Part of a small language model's weights: 14 layers, no biases in attention or MLP.
Each number is 500 + 25 x the weight over its row's rms, rounded and kept within 0 to 999. Layers, rows and columns count from 0. Numbers have three digits each. The size before them is the row's rms in percent of the matrix's.

# layer 10 MLP up, 1536x384, rms 0.105, rows 524-623, columns 256-319
094:528483560507482464484543481510448519479521524486507504492519502513496482523502500465447504531465491467535450494490493504502537490504475477504549490551487480468451556477546545529488550459481451
088:511523484549499464478522490488480459496523540463517486499553495481512482525526535484474468489509503467522511501444478513509467485502518502482498504495531519498473459516511462489498516498517521
094:473512519516483513467500500524452489523514493524537538520563511514494494554509492481485539497528509501500487527433525498485495510464485508518453521499516485469514503508488542499494525463491469
102:493497492525495459512527513496496517485533499539503464481452472454540462491508484491527519498477483473538500492495487488477484507523551514484518521495488520483511470445464495513482504461478531
100:520474540527451490502505505505471496469481454512503499521488480503506491495500473525508475523526529501468511568492503538470490506520514538525454457526520475470540544520497527530501460536500488
092:523555492461569480483494514495551487477485489519512510488478494477485509493476560511523479522480487505526572513504455528480483538490522492475514484551498521472465500467537494546538498505489495
108:490512506493465488508487523497475524480509491497457508511497498467469472495520526493501516505466444539498482520485483501477539498544508506496508444509567506521531484531482523506497483526519504
097:514490509523540514527502498474497502531496550446532435497560494495494488522469512492538504529462501481492507492493489528482510488504507476541559490464486507506523534522492471550511492484514469
100:490548520488490484466484481533497512507517465526505478485506553486482485512487484535519475504463514517502483518493512483516501503464574468478503515450464481502502502474441517511468518510483497
102:490508434527486517504515531507532482506531497459530502516491484454522495486490473511512500500490494462454527537487485478497490489461506504514465499503468511464491489524479517469504532503481526
096:474483490529503508455485499488475531507506485517489475521479489470485524538442534549487509510495526481477505501491486509508524491530490509516510465527513492519530511527507480489508521496510515
098:464508470499523510500544505547509513504456524511504500558537529513504511498482470559536536494530484457475517530502522506474522463489513527479531476517515468500493498494457450502487509493498486
098:514516478536459473476477502534485493487490511485544517498484436517504472434526457458513444497475493525516472427514482487498444513507490511530535515526518481490541479488497488510489481466519478
102:500495511551489518516518503457472471482476514475496526478460539493466492520516510500520550435520493559489465449443499540540479483496518458515509515480505549507498528473510491504449447487547501
107:507499522502451547480506525483550538505481526519461540518493481491476446501490474524456480523477471509475489505522471500518504527494476571512491522490520531491513524466488501502506474460441493
111:433503480522494488538458521514501480527528528470474499515506512525502493519528447503503516515448497501481505491495516492511497520533538531494489510537530493482512519566502530497520502561502552
107:503508529491529521504493502494474505495451465494516483460495527502489488492518501551518504477468505484505501522478506452558501520522480496500499488512517505531503480529503458508518460516493517
096:501506516482532482524537492461525494524522515514498485479462498481493480467493482466508531484459486467485489511489497528480498504525478487487535522513539497507498450508488538442477506520503520
120:515489511478486523499484511487485439504572487502492559522509528505472502473531501523486421534496477507477492444538496510468484489522444509499489500510491514471519488515511459446498513458537467
104:468475513472469497555475502478529518499484489518500523505513569521456453485503495497469496456514484546500488488511453508487471518490478523544504503475471492524500534518451500481503524511503516
097:515503483516492501470475492494535515507481444463526468470495425522541541488510497547534517535513470534501474473487540499492532482467501520484515485529481480497528544510505487482520462508511515
100:493485489459494514516527512495458471542462483483515532493527510566491512521542506480518536523511455526512504501472553476506505490514496527479533490512514511447482501560493502474502457493499549
100:543512467479522495453502459494492538523433492517496491457503496510525537497507514490560498504507513538529473497533489460494487521527463519518518495509465497487557510488540527480485526506474494
095:549529547480507507487481479464474529506523501505487510524490461489472451522500485526506512477476461568483487461507483466525545524516529512502472476503486509561476510533496474509544509470502448
105:468496470495518510476518513529465513543515511450488522447521443508511512480513520465510528491510512454537477551507495521488490495489521489508479486457537524511494562504449510484492470536485490
125:524504503505521482486508501487488495519520497523465525490496481487495479547475515510516502491422487502528508460502511477541533501469551512478485499499500494475500537496503471531534457474461511
101:473538448513508513503511476543505514490494491479529549521491501490508519483541518512498541474478506487496512460481518535482506506530515467476519508504493513466494493484479529487549531471512527
100:495489539510520485440486494484522474499503495470520488492505472486507490485452529457535475522470525485495454465502485522511523513503515530470511479493483533484543496541467498532535510477479491
101:491496478485505468532462523516505555510526489477490500469475463476474487504502480485492523483510470501502520515537527508467515461526510496501539535520489461464492518520481435498466461534495518
097:519486490449473493451499498507538488528525494511505527496493496484484515494475512517528501463445512469547523480474507530498486507526484457492463527492538459519505534455514452525510481495452475
109:470482523478493486549455497525479511512467512503521464474474523511504492490502535516558516528501487512530475516496516527500495486487546489507515536519478451511497534565487510531466521480511510
112:442520506481490500530551496491526484502525532504496550546462516533482493472537476506511512492477476477534545485511496511517512508513524548530504540499499478494506477451482493499483507504512439
089:493508479496495489531493500437507537484449530514497501510481475506496479526494478505518474448413450474512545479484474499455499498518478499492511494479501486496517541501547500524496495499487458
096:492515522550490474504507465493516495452447509526476474462462497455537490483524496511514485511462506468521501478489503548466503511540480559489502518452459411491488498481502522502503473459448459
099:497463523521509499521541508495470528475480467437498526526444501446512550462489534489479515475579455492494500486489459509513490492449517480443509493470452480487384498529524493505478515499487493
096:477509483528552485503530509495498438535476476519491538464508472505503493490506478511474523514521490440536532494520459479495499515518482506458516480467484452490502487475483481520521474446493553
105:481501495516543506512482520537487500561476478447465555504520497514457520498499490444532470461442522503482461508527504502484490481482537491509466528470502490527475540511445494498496515466456497
117:539531444507460536547488484470541514488511521505510534509474500489509544510506472473523514466498487462527486463519517514529520457504534492518482490495464513477536491509473530519516469508518488
094:527553486505536497500495452445490485489519503525508522511467473470486526494554490443487511457483483462460533521548509512458511517481511508504489503501468484490501539483503488477516482452491498
098:543500507493505532534517456449538521484545494479488498500475506504487489504506498482457481466490468489492534489507537538531510535498514493493523518531517478520511470497493452498494439442529535
094:510524517481515464502496515550545493529487485498485487478522508556515503527482504446482452493428509473519472520523512479491472505483523488512519535548496510485499505521520483481509476506504548
094:488541529434510516524563487474483465472502490498493509494492550496475501490496500473468521510510487506470507516511526500492520494481512538509492468509524443504524465502489532488522530472482479
108:497519501488543488476513464493540502471477531535497496502481504511532483484562491484515512496476480515481467525500549498542498487442458484503477494501472512530530492534497507478552486468507518
103:453481491554520525489534498499497475526503513475522474520450506521507459496452490438466558530489493505515474461488516496520508494525551488474506498481451471484503492500502527494494516484519546
096:499514519474474492527513491494504467530490529505529512513485494494507528452526457558487492496517489518486499521535518464540441472486480515504544491477530472562504503472503486527471461512511456
102:525479520545465533541476512487505502486481505523532481496514485499513484486436526509519518482488503510477513480520542524462498546497495473479556448488512521451534447505490502547506460461509523
098:447499492504457478477514535511516482509532533496490514506521506493505526490519553514482503515482520486485533522538518491456511510526485519522461525506477500461532519504506522444523472500515481
103:479530481492515463499522512522470540508513460535478513533486520510488490483525498488487498472502542494505476508510481507495492534530469478512553484498460498488448549492477531492502504475475478
095:479491513544529487541502520495540470524498533522451481502510503462520531468512494509499480500498468497479470513513499502527483484536524491502519461519536459496491508506472526532483522502511455
097:481554514475520472545506484519502482509494500473497520480471539509496498451526485491541485513483489503537486493483513431497482440520543548491512467472509496500466490479515502528480484460537516
100:493502505522525484488503516491510523494476511479513477501508522556502460497498490507538520528463522495494498493504478531472515499483499512495478505484523531472531495516495497537497523508505500
099:513503487493507491500538504477505529508531530515494519490514511464506518551506519508523553511424489472537551540522471469462516455525493504517478496491485522480482497474525507498493518498481493
100:509487498490519460513515562485508531530478474473523507553503508505476494467454555453502539496490490509481435468520516478492504467505500491469500510535483511480492494477500478476504417494489550
097:503516460510524444496474484526527475455479512463498489467505529531469511499483472554489517530486504506484503488495553468510510532547444503481538499503506513477495515549481520505473487485537518
121:476492472532554478509493491523526502529501489501534498535551488571478444516512485447492492477467487503483484540530511497528460504511518479454468541454491487492493481467466545461485482523474512
095:489474477486481491497512521547493501511539478526500538486513497487446494484487539505507501500475522485471446464465522496550509530478504473478562495510541489519452470490549549541492470497499494
096:482539475515485516491527525507515498519508455533491512521517429489485547505497474513481483496486501530488488447564498492531531573538496472453489498485459464479493489511499502492518511465512490
095:519521517496505538537514521471522502522478485461512513541568502463510531472499474528509504528492488470500508480516537523490486496519503487539509550543523571513474514470524509482487468500484494
099:535483483477536547504491501450511456551483495490498494509461443510479520470502506492453514504502512509516531517510518508478498533548515520525527474475525495532485528513506450483476553516470538
099:519450521477485507508496483464473502544512460504496470516524511480473499484512523492506495456487543508468523504498524521531479461474511437554481518466531539541473523512457462521488484519511534
105:541514478532506505528507487508482528523506479492515441476521480517505472474519514518538462488539501522465512522519480530473483469533536540487496516560531499475492517528504526496510467507519510
100:533542551521463525506502492506475477515501515510498498455512500515506517487504498530498506481444512546495497493496464489504509476502542544440480486490483510521516514499527530470506559480479485
102:496508492551523534499520471536517467524486498453479481556536512452458498491485518475474465462522494509564477510491494504475556503462526483485505493501517533483491514479515513491498481499481505
091:488491520437501534455534510443488494532512549492501496513535494506468538509473472502498515505549556456519496478481483528467521524460508488522517510482485463508512494490510513520471454479487492
117:507500516503484512523519515524502506459489448520507487481533508477521507533520476463589525506451498504512493515474523451470496513518481506477487493555521520508446457545466503509506557509505504
097:478493482503491519520521501496488511536454539486510503458530532548521504524530497494532543522498477498490492549528487494531526515498465488522479461480475527477508486520473496492513485496500511
104:505486495543498508501480514509516493513463499522466497490529518528495503511508491493530478508517479501522489499474497489525491499460476460475517493523521488509499547494493491487493475501491528
096:472474479548493523518483456539528519516508523527502515476506479480467470491432487550530445502470546500509499518493502552485520524526483489492534488521505521509508495546493542535485516505503511
095:503481506482464519470537488454504476519531504459498519433513510488512539459497535505484502548480503517470494488528512514511506507507526487499503532523485493507503456515522490454490520493506482
098:480482495493486500529480512515490526507537504513541508520470490523491508476518502499524499503477509505476516474523498500541489473488528485455503480438481478514469529467510537532500478486531471
101:490515521473509477465453572467518505472498470516477522500514492489511431457512558519486501506492487511541519467495515486501509516509529465523517545510463512468467470505494490475507494496489500
102:550452516462518533472489546483512517506463531509481505436531532508509531520551446550550498508530454494454512468548529516492484496492514509508511491519513500472489483516483467537490520466456491
098:532510527481494520506552459482497475479532497504488494525465479512509474512525527488508556504504501482503513505562503518473502466471497473471506528479505542489494478493485507493529505456466501
095:504465489528554466453505457489466521527482515510487477468508503482502525485484502516532495512423480503506512482465429537491478423536541540463481509494492524464462451511508537492504504496441500
104:514525452525475496459482464464500490489540525475485566476465449500509508467487502516498471545439545528506466498545538486490516515467522515492477503534486553529527498537523513489514502511475454
102:507464504459517504481502471485482517509470532498479555529519468471484538489503468501511536518564469500511526484472482478575509471512493499454516489503484489482523509521497516490461515505513468
092:542532505521504519535517504510503542514550455497471481461520517503484481488526513460467499480567520515500517506498498509490483523507482511534541497532528526440507522507489496507532512482519469
088:474524522462535431482538466510458511484503535491509532502469481510489476499471489534502469528464535460525537510513460451505518511502525471494499501545552505522501470500493490493506467505561501
104:492523539497542539469505548464514481519531472492489517527528508497522501480525468474534519533478496510479486481522554510489543470505490488520514491426512478472492520472533488559550477515478456
089:496540523476470491434516533503484533517505531514513482508476512539478518491485519503497491513537500504529476469495513506482505502483492519499472485468545539481504488485515478496525493525522478
096:494480482524491521471485529468510476529495472462517506518496511474529462524525458453511512473505484488484546498542494515461495524466511463548466477514528481506536480508512526514482478540490488
099:524521529490501493488519543525482535519513543494544454489476513493500470532490496496504466491538512476501466476537486477516507495517528515481508529507532496450468509465488516538509535485524491
103:451475511487507505486533528482508500497476508518484481454477499540454523509565473516486534505447474536443547474499509498473534511512468510516511493512452535467504497515461527459563536536470428
103:484474484531515449522488518510512474507489512490481469493488493527488535507499496471479471526528497475534539471517533494501523469531535512513508477473493478492484506493539491502531532539532471
102:517482525520491489477528501492541492467460523514519454495456466443503536488502501482496507494443502439506485489470505479448509498570536520483499510498525467511463541519519508505529481434484453
096:515511519477468521501502486516523475503527492515529512437509455525537533460480500461519521460514467505470425468484482497494523495477512470524476533495543525522522505496508480440498463474506487
100:515535492506520489480507496528506476476523522459462493502472476478533537493509540517473521450495509464488510514531519519483509438526481498483480500491507512498486505527568439550521477492485493
092:498536536555449468512508492495493503534498512478513471484460547437509471525496505475498525459486493540518509483500495526528475531519495541482468512544520463514499498536483492477489510531499523
105:496516511521485509533534505503503527498504513460492492492522488528502462445476494518508533507521485500495465522532494508487527433503487492500508482499525465516525499527505523492522497499471515
098:487519485513466514509529523504519515486486521510512423550524502481501540526497486515462475531569520521525524484493488464514485475522505485528529470499487484498477523523491465489461463479507494
086:494481510529502481468484527516493436549465466499504495491496486498523494498538536474495537513517474482424502480488537496510492492433500481475508526499490493499509472492476474463449489529528491
133:425540498545506515463498471527506515483490522509497481474483514517516503491500432486475563520492504543547518519489516501515501522500475512501487511506527524442498511490509466550504494471495493
097:465519565508461534551497504487493484498514534491498476500540474489483478499535492453464509509515485517449514498494508480494475546504513470501520503516513547446503576534491513510494499479478509
101:482521505493451523528467478470512489499493513540566520494523483497504511527489509507512562493468525487505468507502495531457474502515506467560503491462492468508555468507497519527518482494497479
102:533526487538473455500492504485518481493517527487522509522508505443527490496506500493518483488448535463516465465443510542440503525538505514546482516489504507445521496499497481501521483487507452
095:500496509513448510491521504510527516486492465449512533503555454509534485518494454470487486451495475505483517527521485501530477515454509482540458500455512467540455474519506491516529507509529488
100:507535509486510525552493479510497505479515508462507501553475528509514529515509522449505500478480502519522468476504493516494552475478529543497482447497485464488510455533488490496503541492494519
106:508507522543483448439495492480480485486489487480459490521473492488480535508495524508477525530501460495498489509508545500515484463460486496491524467511501552538513515516499556532524524501499462
104:482526498487487482511471526491541446522536524474487522471536512533485513531488456512511497505465523536491508538541458556492544461461535531510542533492490482532497472496503559475527510513486485
096:497526513499508493539494451504503464497506490511513518499506447443471498506469437499507521497477511478492505488504514476524539505505490485472465485553486498479529511543538542538503528475488519